From a checkpoint of a small transformer trained on Wikipedia: untied embeddings, 8570 steps.
Each number is 128 + 32 x the weight over its row's rms, rounded and kept within 0 to 255. Layers, rows and columns count from 0. Numbers have three digits each. The size before them is the row's rms in percent of the matrix's.

# down: layer 4 MLP down (transposed), 384x192, rms 0.0766, rows 177-198, columns 0-95
# gate: layer 4 MLP gate, 384x192, rms 0.0821, rows 178-198, columns 0-95
# up: layer 4 MLP up, 384x192, rms 0.0835, rows 178-198, columns 0-95
down177 101:152110176071133113127113123080120101116156085150143131175128083164121085133086131148060156132053119124148146133084190057185184127103165172124113079125134132099135114134169102154124163209081103180180082161141133137151168122141081095125152103159097122117129161121129135162182118124122098138
gate178 106:089142082137116112116146068151102151172130130093160102148111127106157141115124074096117109111135140034121172135104165145135109156167184165131160136134194106107200137136142168157144178089066098132048212156167117167146175086162153123103162159106134137177205092160125084131165150116199081117
up178 102:167119133166120082088152149097141111100119096062133089147163123079125151130112102207099100088106137138119109074152128145125169186094073178101120181110129167089105134112164127097133148118154074154146126109143091164166049151177113086089109133103092230147129154139155072137164089146151117145
down178 102:116137095181136176161140181122186107086128167091127155069136145128042065135160163124131202153112151108114097102106159118180184128167108087121125137152067104157108052151133165149100088176125182074137128111152166070111034114130145179163115085152138147144110158106116116155150111182101097115
gate179 105:183083136094124156157147129117137162124129133159173072167126099114145144135075119153074128126150096140122150129140151158183092131137088144095082095086068156061172148158160096090080159101138110150128053120148098175089082181140107107069136131131155154115088151155131141133119181087082170168
up179 104:140143106107115137134146179099135196075146105109169141167107107130168083036109136157075127095154076101137158134143106130112116145132097066139111131078078135125144076148067125140187198073150119156082097083183156146083155166132109146137075162201119140144186125156110167131113097151151178115
down179 103:059145105045133147124142133086079086182092072094160098117156098169177120099134144135114139116167174133172100123132112078094076095130154169135124094155123121103066135137175065129085096147163105144159160111087148161081150083142118133134137178152137102087047166028130149104137127137142061141
gate180 103:134141038107091103150116115123092074144136152160130106144078158124118159079148092117081116069098127173139178147101110082129114157130146123172120075162131096158151067130114082132090070150153132113174095135106135159176114150091143122114092090075137079132148116157061177120178209083151083048
up180 101:126191118088095172154117107160113115121114043130078119137092112093167059074133064091215116125118130078092134122064193221110142154132180118133081086106173159175129152133163110134119146103084129151086128141124071180094079165096120131110143173161133147136117146141154082093114089126130079149
down180 101:125135121135138121097180188088136108123158111109080087203186145118135163149137081112128116140131083110126126098144083106141098172126176127137178154125144095138122180144088157144117125087123133147137154196149117130122151182141049093152089180071128162124118170181155097113137134058162108166
gate181 092:103143117094173176126118091144178126129147109058167095207138164097174132086082099138085099100121097093141140111101121108131214180135114121158126126102104148166172111041162164114187113090087146152209177161160117176110118175098099137134119194102174133093095181155138150153185172142190131146
up181 099:063085106139143146125061050134111110090147117140119074127140097223192078132161130179132089050155117141141121168133194118111144159121097135140133097181156111129121122116130123132155159149108135113131113170070147106133126171145092122128162128065089158099067119114154082090112136148129120135
down181 098:095118029168092100178106080130144105127134134143114162179138141059193136089164069097109131115190099156105119159161139124080145114085140091153203118118155137133119125085148124121138108114210144073124153145135118119150103121108178108170133127093176198104102136134103064116107098125151139130
gate182 101:135222158144142172121106075141165086138100173140171181095129126105153141170130096153125148089111168146139132172144173088124200107124149163155158057145134149151082089174149106114128155158169124148157137161158106075094148091129096106116167108147128073147108084105165110165128166126051148108
up182 097:148147139108095126163142166134084149133120094098085137213078114113113106165155127129111148086152081168137072070145144103156090113098105130147123195188140158175180102104123203129175120117144125151141157124135127159177159125085173134104086161113083114101106160125108151119151087134112089120
down182 096:153053105159045128116163105130111134134083100153158133107143101111083123121104141110115140122125150131125104108105108089160174134127170126148128210125099109120174102160163083112206132139139089080082132112153191163115124163110063167108137138148174116069134162141163106089081147156083160171
gate183 100:149120094136082124103138152129158115129137080131110129081092115103102092183125104147188159174148099129134106146119082178100180135121188127165132140166156167128097179207128143061127126084084092236151044098112154146190118069124139081146126103141116183116110118136116138106120181119077110187
up183 094:129069151059082107123142135126088132160109199109163140155149155116085090131127083133125150065092120166140099119113133113122057142119138132119095142087057121121117202092157190156141127131043126141169088077138102103155118159105056095169157150167175124115139090084133089191106108138090135123
down183 101:163132092127129121146133090080077110167142183147110126086145170132142123144089148063120139126128102152101105068102097148195084114130134109156084105100059145123135128144139168125117141136135113089078122177117163145101132158085123173091122218123116031138122136120155162118110066057125104082
gate184 095:145096191040129173121076106130037133153095121129127108166106114138114134127118092088101098169163161166168163136153180095097123140113156096084162114089140162140113118166127101083137111125133090137126091152112095127077166169135090167109095103143174159113172082103099107169144131117139092089
up184 103:121135152195122064151173130137208140069125130151142152068141080143135095115160157100106182116127055097074121118092107129118128166143140118098129133139107107102148121144104125107068167149165199086143137126147122154138105016103142049146153185095112139188118143132107119106120150118171139130
down184 097:108166168157124143094153126130179103129160130154153151127126097111114121114173171093127156096120131129065132109147143136140079088150176198111127144115133150163197120176141128149151202153228120100191084144126156131114098112153148083104145147131147057108117169156080123163150138118192154104
gate185 102:141113099143112153084106076124150159136155168170117131138142056081116121120147165143118081147108125143150119160128133138130151164153104158118109170104149129079153100038185077041106116080141130176097083146166142121089168127164149109085125154108101110091129145162114030145070135103134167122
up185 099:117136108093110128083107110089135144158102104154126135161184118077081081132093124076119082138133113106128129074115174121090175084191110143114100090143104061180112197077159192152189161141122156118139165138101083080100131166105126164098127075136124164129108127161121070129091155178103133141
down185 098:097103119166108154116083121128179183139143184148079117116168136105132101142171115113144146102150122198164128149151108187143164139099111094109144131069130127122128128059204122136089181174063165121104147109159155124106108124120140101104160191100132128108120136118120078061113145132158167163
gate186 090:107113137096143191168151132147125135129120141055121118184125113143137213130132091166105097132120121118126093087075116125078157132196185113112061134125109084135175134140075171069135115192156120147136150184202213129076122126136117175154102100104169110166127096137142112121104131077116161130
up186 090:135084135082136107090119106127116083111095149161088119110135145137059100080136089148125156139136132156128197131150126074156073138106105145096153143088163173147094134099191100138157146065105118146128084115101116121105174152106141156075138123180121147077155196130096122102132121139101122134
down186 094:118140071163107106130108126081132139100112085170096161176145138116160128119118165142157162126091135145138133160115179115099119143169118147169145170132142124134103000104131171140144167096174144132125143126194195118106116109106140099091079124133148228139073150142126093189145139119177081140
gate187 106:127113120093147145097166125127122144124124112184117152092145106137144109163134130102152102199159130119153141177165122123148085160139099112111132135144152078102118155146180151134133071123086190173168126107119127112138176111153144142159088168137131096116169079161148157108098137095200094139
up187 109:143105178077118105065135182139055109166111130196123084153152142114109111112143146108163127183120105162167149107145087161091056153126136105173078125153155117117160180108125153101117131162113132171122124125177117144153105118156105085125109098109108107119132094134164152167113091058184116164
down187 106:174142071122120126107165120136133074146202100067109088101188165125173124183133118124159149139149190202083120111119112116104104101105146103114144146153151113141108126095144143136127137184142124142133175105102133125130168143155108163172133108138092098146087077117169131122172102078117134124
gate188 105:133107141165097115120153112092133196139146162105161117169093108142203117164129064144122097148149075179108105138106169194153072167150095124127095147088150127139206140099141086148152114184189156095138072121107101137140140099035122124173189122137113138137116133119077090099145073165183171103
up188 100:140140106122053095117034140159164164185107105171119160111129092106117123129129156104148109125119141145137140110183116073141105104141138139149118106180116155191157215179100119121144091117111080097137176161124135098062078117134113164154061170140142157097143147088135118197072113093182174133
down188 101:096050169179095102112051084147155112102157193116114148149164141129136157094223141164173097159112122121060169115183165141135161113131131136066233157138135170203093137163085134159166158141130149189116127111134121172131138105133175119133088146128169104089124125190103145159080077182119111144
gate189 097:085140138067160111163154128165100172153121131133084150110106088106120135191112103066129023167125147085083161169062109090061174160162120127139114141092072118075122072103082130106159089170138116135111109135119154136134105144126143095175104096143074112140145182124157109088170082123147112102
up189 096:164160158173115141134059089060176126087161128143168135185113150188128107149135140122105180127144087169144128105151104107132157076095100076150148124153107145128099197184125121105077179095121127111104096144134122085114141111108123140109068138080133139163107086123158142158087150164095075181
down189 095:093201157168091132081050151093112135072122087142151138129162113145134126151134169123132169078083152144125146152099142122123170080174133179155172166151138157120166141117113118110190095100119138167192072188069156102132146108108139119049123157110216197096156131154121173146110144138118080174
gate190 094:120118065141144123139132143144124149125108180181092153100106072096151139129132079146138150141149127097121126173116115192152153167133134131125149086090224089075144065119115137157177145146162078154158128158121107106126081144068116108130120084080096124104137155198145132114141123109150182124
up190 091:111193105086131126136074099102131166080093135130080143182187130133146157142118194174147137131107150123125062102069124110138082083124141155107089131104127153142115128184096143124063117112154137155137154181090108171162120062107109121130127132086116133106135149130176126122107125134153182055
down190 092:152163080116174070166123074139130153110114098145117097168116110088180090158148147154149113148090092105061069165165119134152090141120121144110175114106098131140152075124104062131107090141169125106120118188105088117150105154099132109104079123026000081121121144121113088104119151125109136174
gate191 101:111107132141166113139132144181106136136094141092123119156102085089138090149092118138146127185092116080158142184125128118163127152118089133119152132174162088165127075103111098107165122168151136072144143125156102127078161152137108074101153194115107086183132210143112124160186130141111089118
up191 102:152134148097152103097066096116114101078109143195139119088162075089072185107110174082122102080081122124138117133136086109078066114160124137143093137052079056106112159153114079080104137135107118152109104167143156112132129161120124130112086105076141124112104127091080071126162138074107115144
down191 101:096143131129131125177073137167116150083099127117145148090133179144102134210121139171153159127135204062097095168158137143181112114097121161101142133134085185177186115097154110128087105157114148121143171191108119140108129154065101136128172065110122159112147093120166145189114183141175097117
gate192 102:146137126095130182100119116131101058053086139142097130132125119117124128090096093078090076179106158081146101112149106099119117132132151205166119107103124072122112139110176040194155105177197198159093132106060148133151074145121150056050129146101179179074108126112121107069100120175171097135
up192 097:119167136122101157131108156048081100059081164156084137116172144135089140079099106108122132200171159072130128116122075107116094101144153156117179117079067133087115141091135134138157135124123151151071111156142111136115137140062138075124119162132163171095120113133175161069122083126193098142
down192 099:154159150154077193109081160148106210123096152105169138108137101168133175134163091166096137152193135117122101158126129032107152100105234093124091109122106121158131207115158064109105113172149081130158148144180100134151121109106078086206112201107170145109035103121144126093149114124160145172
gate193 104:070123146078115179075171145142168133080125179138142105132101179135111082152137117157071097114110182140093198098140135153096112139111074112121095085113089106136112118140103085124134110161122116110065172156067106133139102113136148106179139188100176147124081145114109179093094107100173123118
up193 105:105142133098149135130109154180108131044206130147101156105098162119103160107163120111135123137117139083156158152221128154068174143121087142125122045113128115121143075142122112084158072145134111142116114119138141121147129062075080135114087143115122124100122172139161140118106097155072124191
down193 104:128155161065138044129137120129127075103123161079106173126115114217135108139085093118089068163179176162148122147088136212104147118140144102128115145163162097141139110169117158125095106175155087107128120164100081109161134178152101086188126164111134079157110109146141162097106117119125109102
gate194 102:140167158194070156128084149125081145102128104108188139104192095159114078109156136166120134079109145085137118173118116115070166146129123144121100145183091168113149104147116119117114134187098140099186147117137188139157128112107113144084108162132109116112060141129194152088122164103088166142
up194 094:118154074146126097152087163167098092136155169105072112229112114096131152099131113134157140091146096154132156113115106164168152167190118118073151081121083169151112082104100082122086096131213149123200142119096108116129105148175110059159143140191159120176106148126126141116166132196135111100
down194 095:130159084146131147072135095141121089086093153186046095128095074123128098161144170105133148077064103135155074125189179106129096110125140116133113204148179101099128156163168197130074154054113163101149146113083160177137168178080119143142122164071169100163184146181106115089131091111130107115
gate195 104:133153138087101116085055125097097130103124088161084154137101125118079087118129173160095156188180159104131149131110108117153146146172103107120236123143104192126153152104107149093140131059143106130111071155102123151169140152154109191165166136120192126105111096183101151156092145163122112195
up195 110:091090080128136106065092112108139128127085130158097130184083119156144097115127108113088147136069132188140097137118091135086177162206134127087165135174096132160130175123116107117127156163085112137112160120062113093157117137181102143108158165143133074093113111082132117159137123116172127114
down195 106:128108116099153068094117207108083149129132088166160207129111089108136088099140158156124205093175122099109176091104137144139116142121112130168180112166115102130136184194129109170152128152092101150133150120177147083108102159049101170134171102120161157151088113121144133113109148122075138179
gate196 101:158186165135120136144115098176123095121179141113091127143112109134146124143084164112088092081156177151155120108124117138078145157143072132091144153076171129157140130096161156191137130140204117085150114174161113190140134079135125169110145083137135142135094143114188100093123170138115048108
up196 100:118232105132150136173133067114136201105139148120162097131140168086097145178155112133162153130114162209125123151167064122085150140142124129130117123115091110123102162114089097137134102119101088165159100169126103170100142149037156131104109187111083078102106093141191155104169164214145119111
down196 098:105066135136120118097144120170093124124153119117126097192118101132084109126106175124124149185056080149083103133125155133066118131124131090155119067098141144103119066070152086161161102110118136178145153087140087093066147139115117089112118136138179101111132134120127136087174148086134091135
gate197 097:095139114184156072185193093109131149124140093175218112148117132148096081218110155113095092136204131191113195119107134091136154164121065103129118066131168109076178127194161134155124107160153129188117140130131172160109149153121122143089143183139112100103159198152128108141104099082163090123
up197 100:115122125136090047118139129113169117159105129148150099172132158192185085157118130114174112136211133108083178122117139153148096154129063094118140102133201132110184195166180127111158114147155133137166147115114105151089155088148175155113092165162115089133106214183144159104107131101109064166
down197 095:112110141150115133066158182144155108120100171083148163152117126093130065126110157178126160125124131117096140106097165126092116109121119085111061155144209101086166083164185127147125139092122140110180185087174081132172108067162144122105122168093073137096128169117123138125147161206145166153
gate198 095:134109157091195152111133169075090135089126100098114130150138204178054144123132099166020139145153095093113111109154125099173178170128155147116132147112134152060120097194155176133138060131135137164103105120154111100144122115084117114133144134129080143145152125049117182137160165113127173115
up198 096:071171129155152128125157175148130174093091126079078085164142138106131121149121175079116124093164112150114114105132110176146130119122093135096173181167151114127120093153105154115154192173141138151140181086136129034196142088141102106061164148117178106139083119068140201121155117177160161125
down198 098:076172201119105122087156107101124067115156117077161142120114174132188091122130196040116090094129154143105193151112090095122115146131144113116113037189132173140198127113148089080157135133134157084114119063106135098105133153132138167144164117097178127160133135165145099134136152102147139172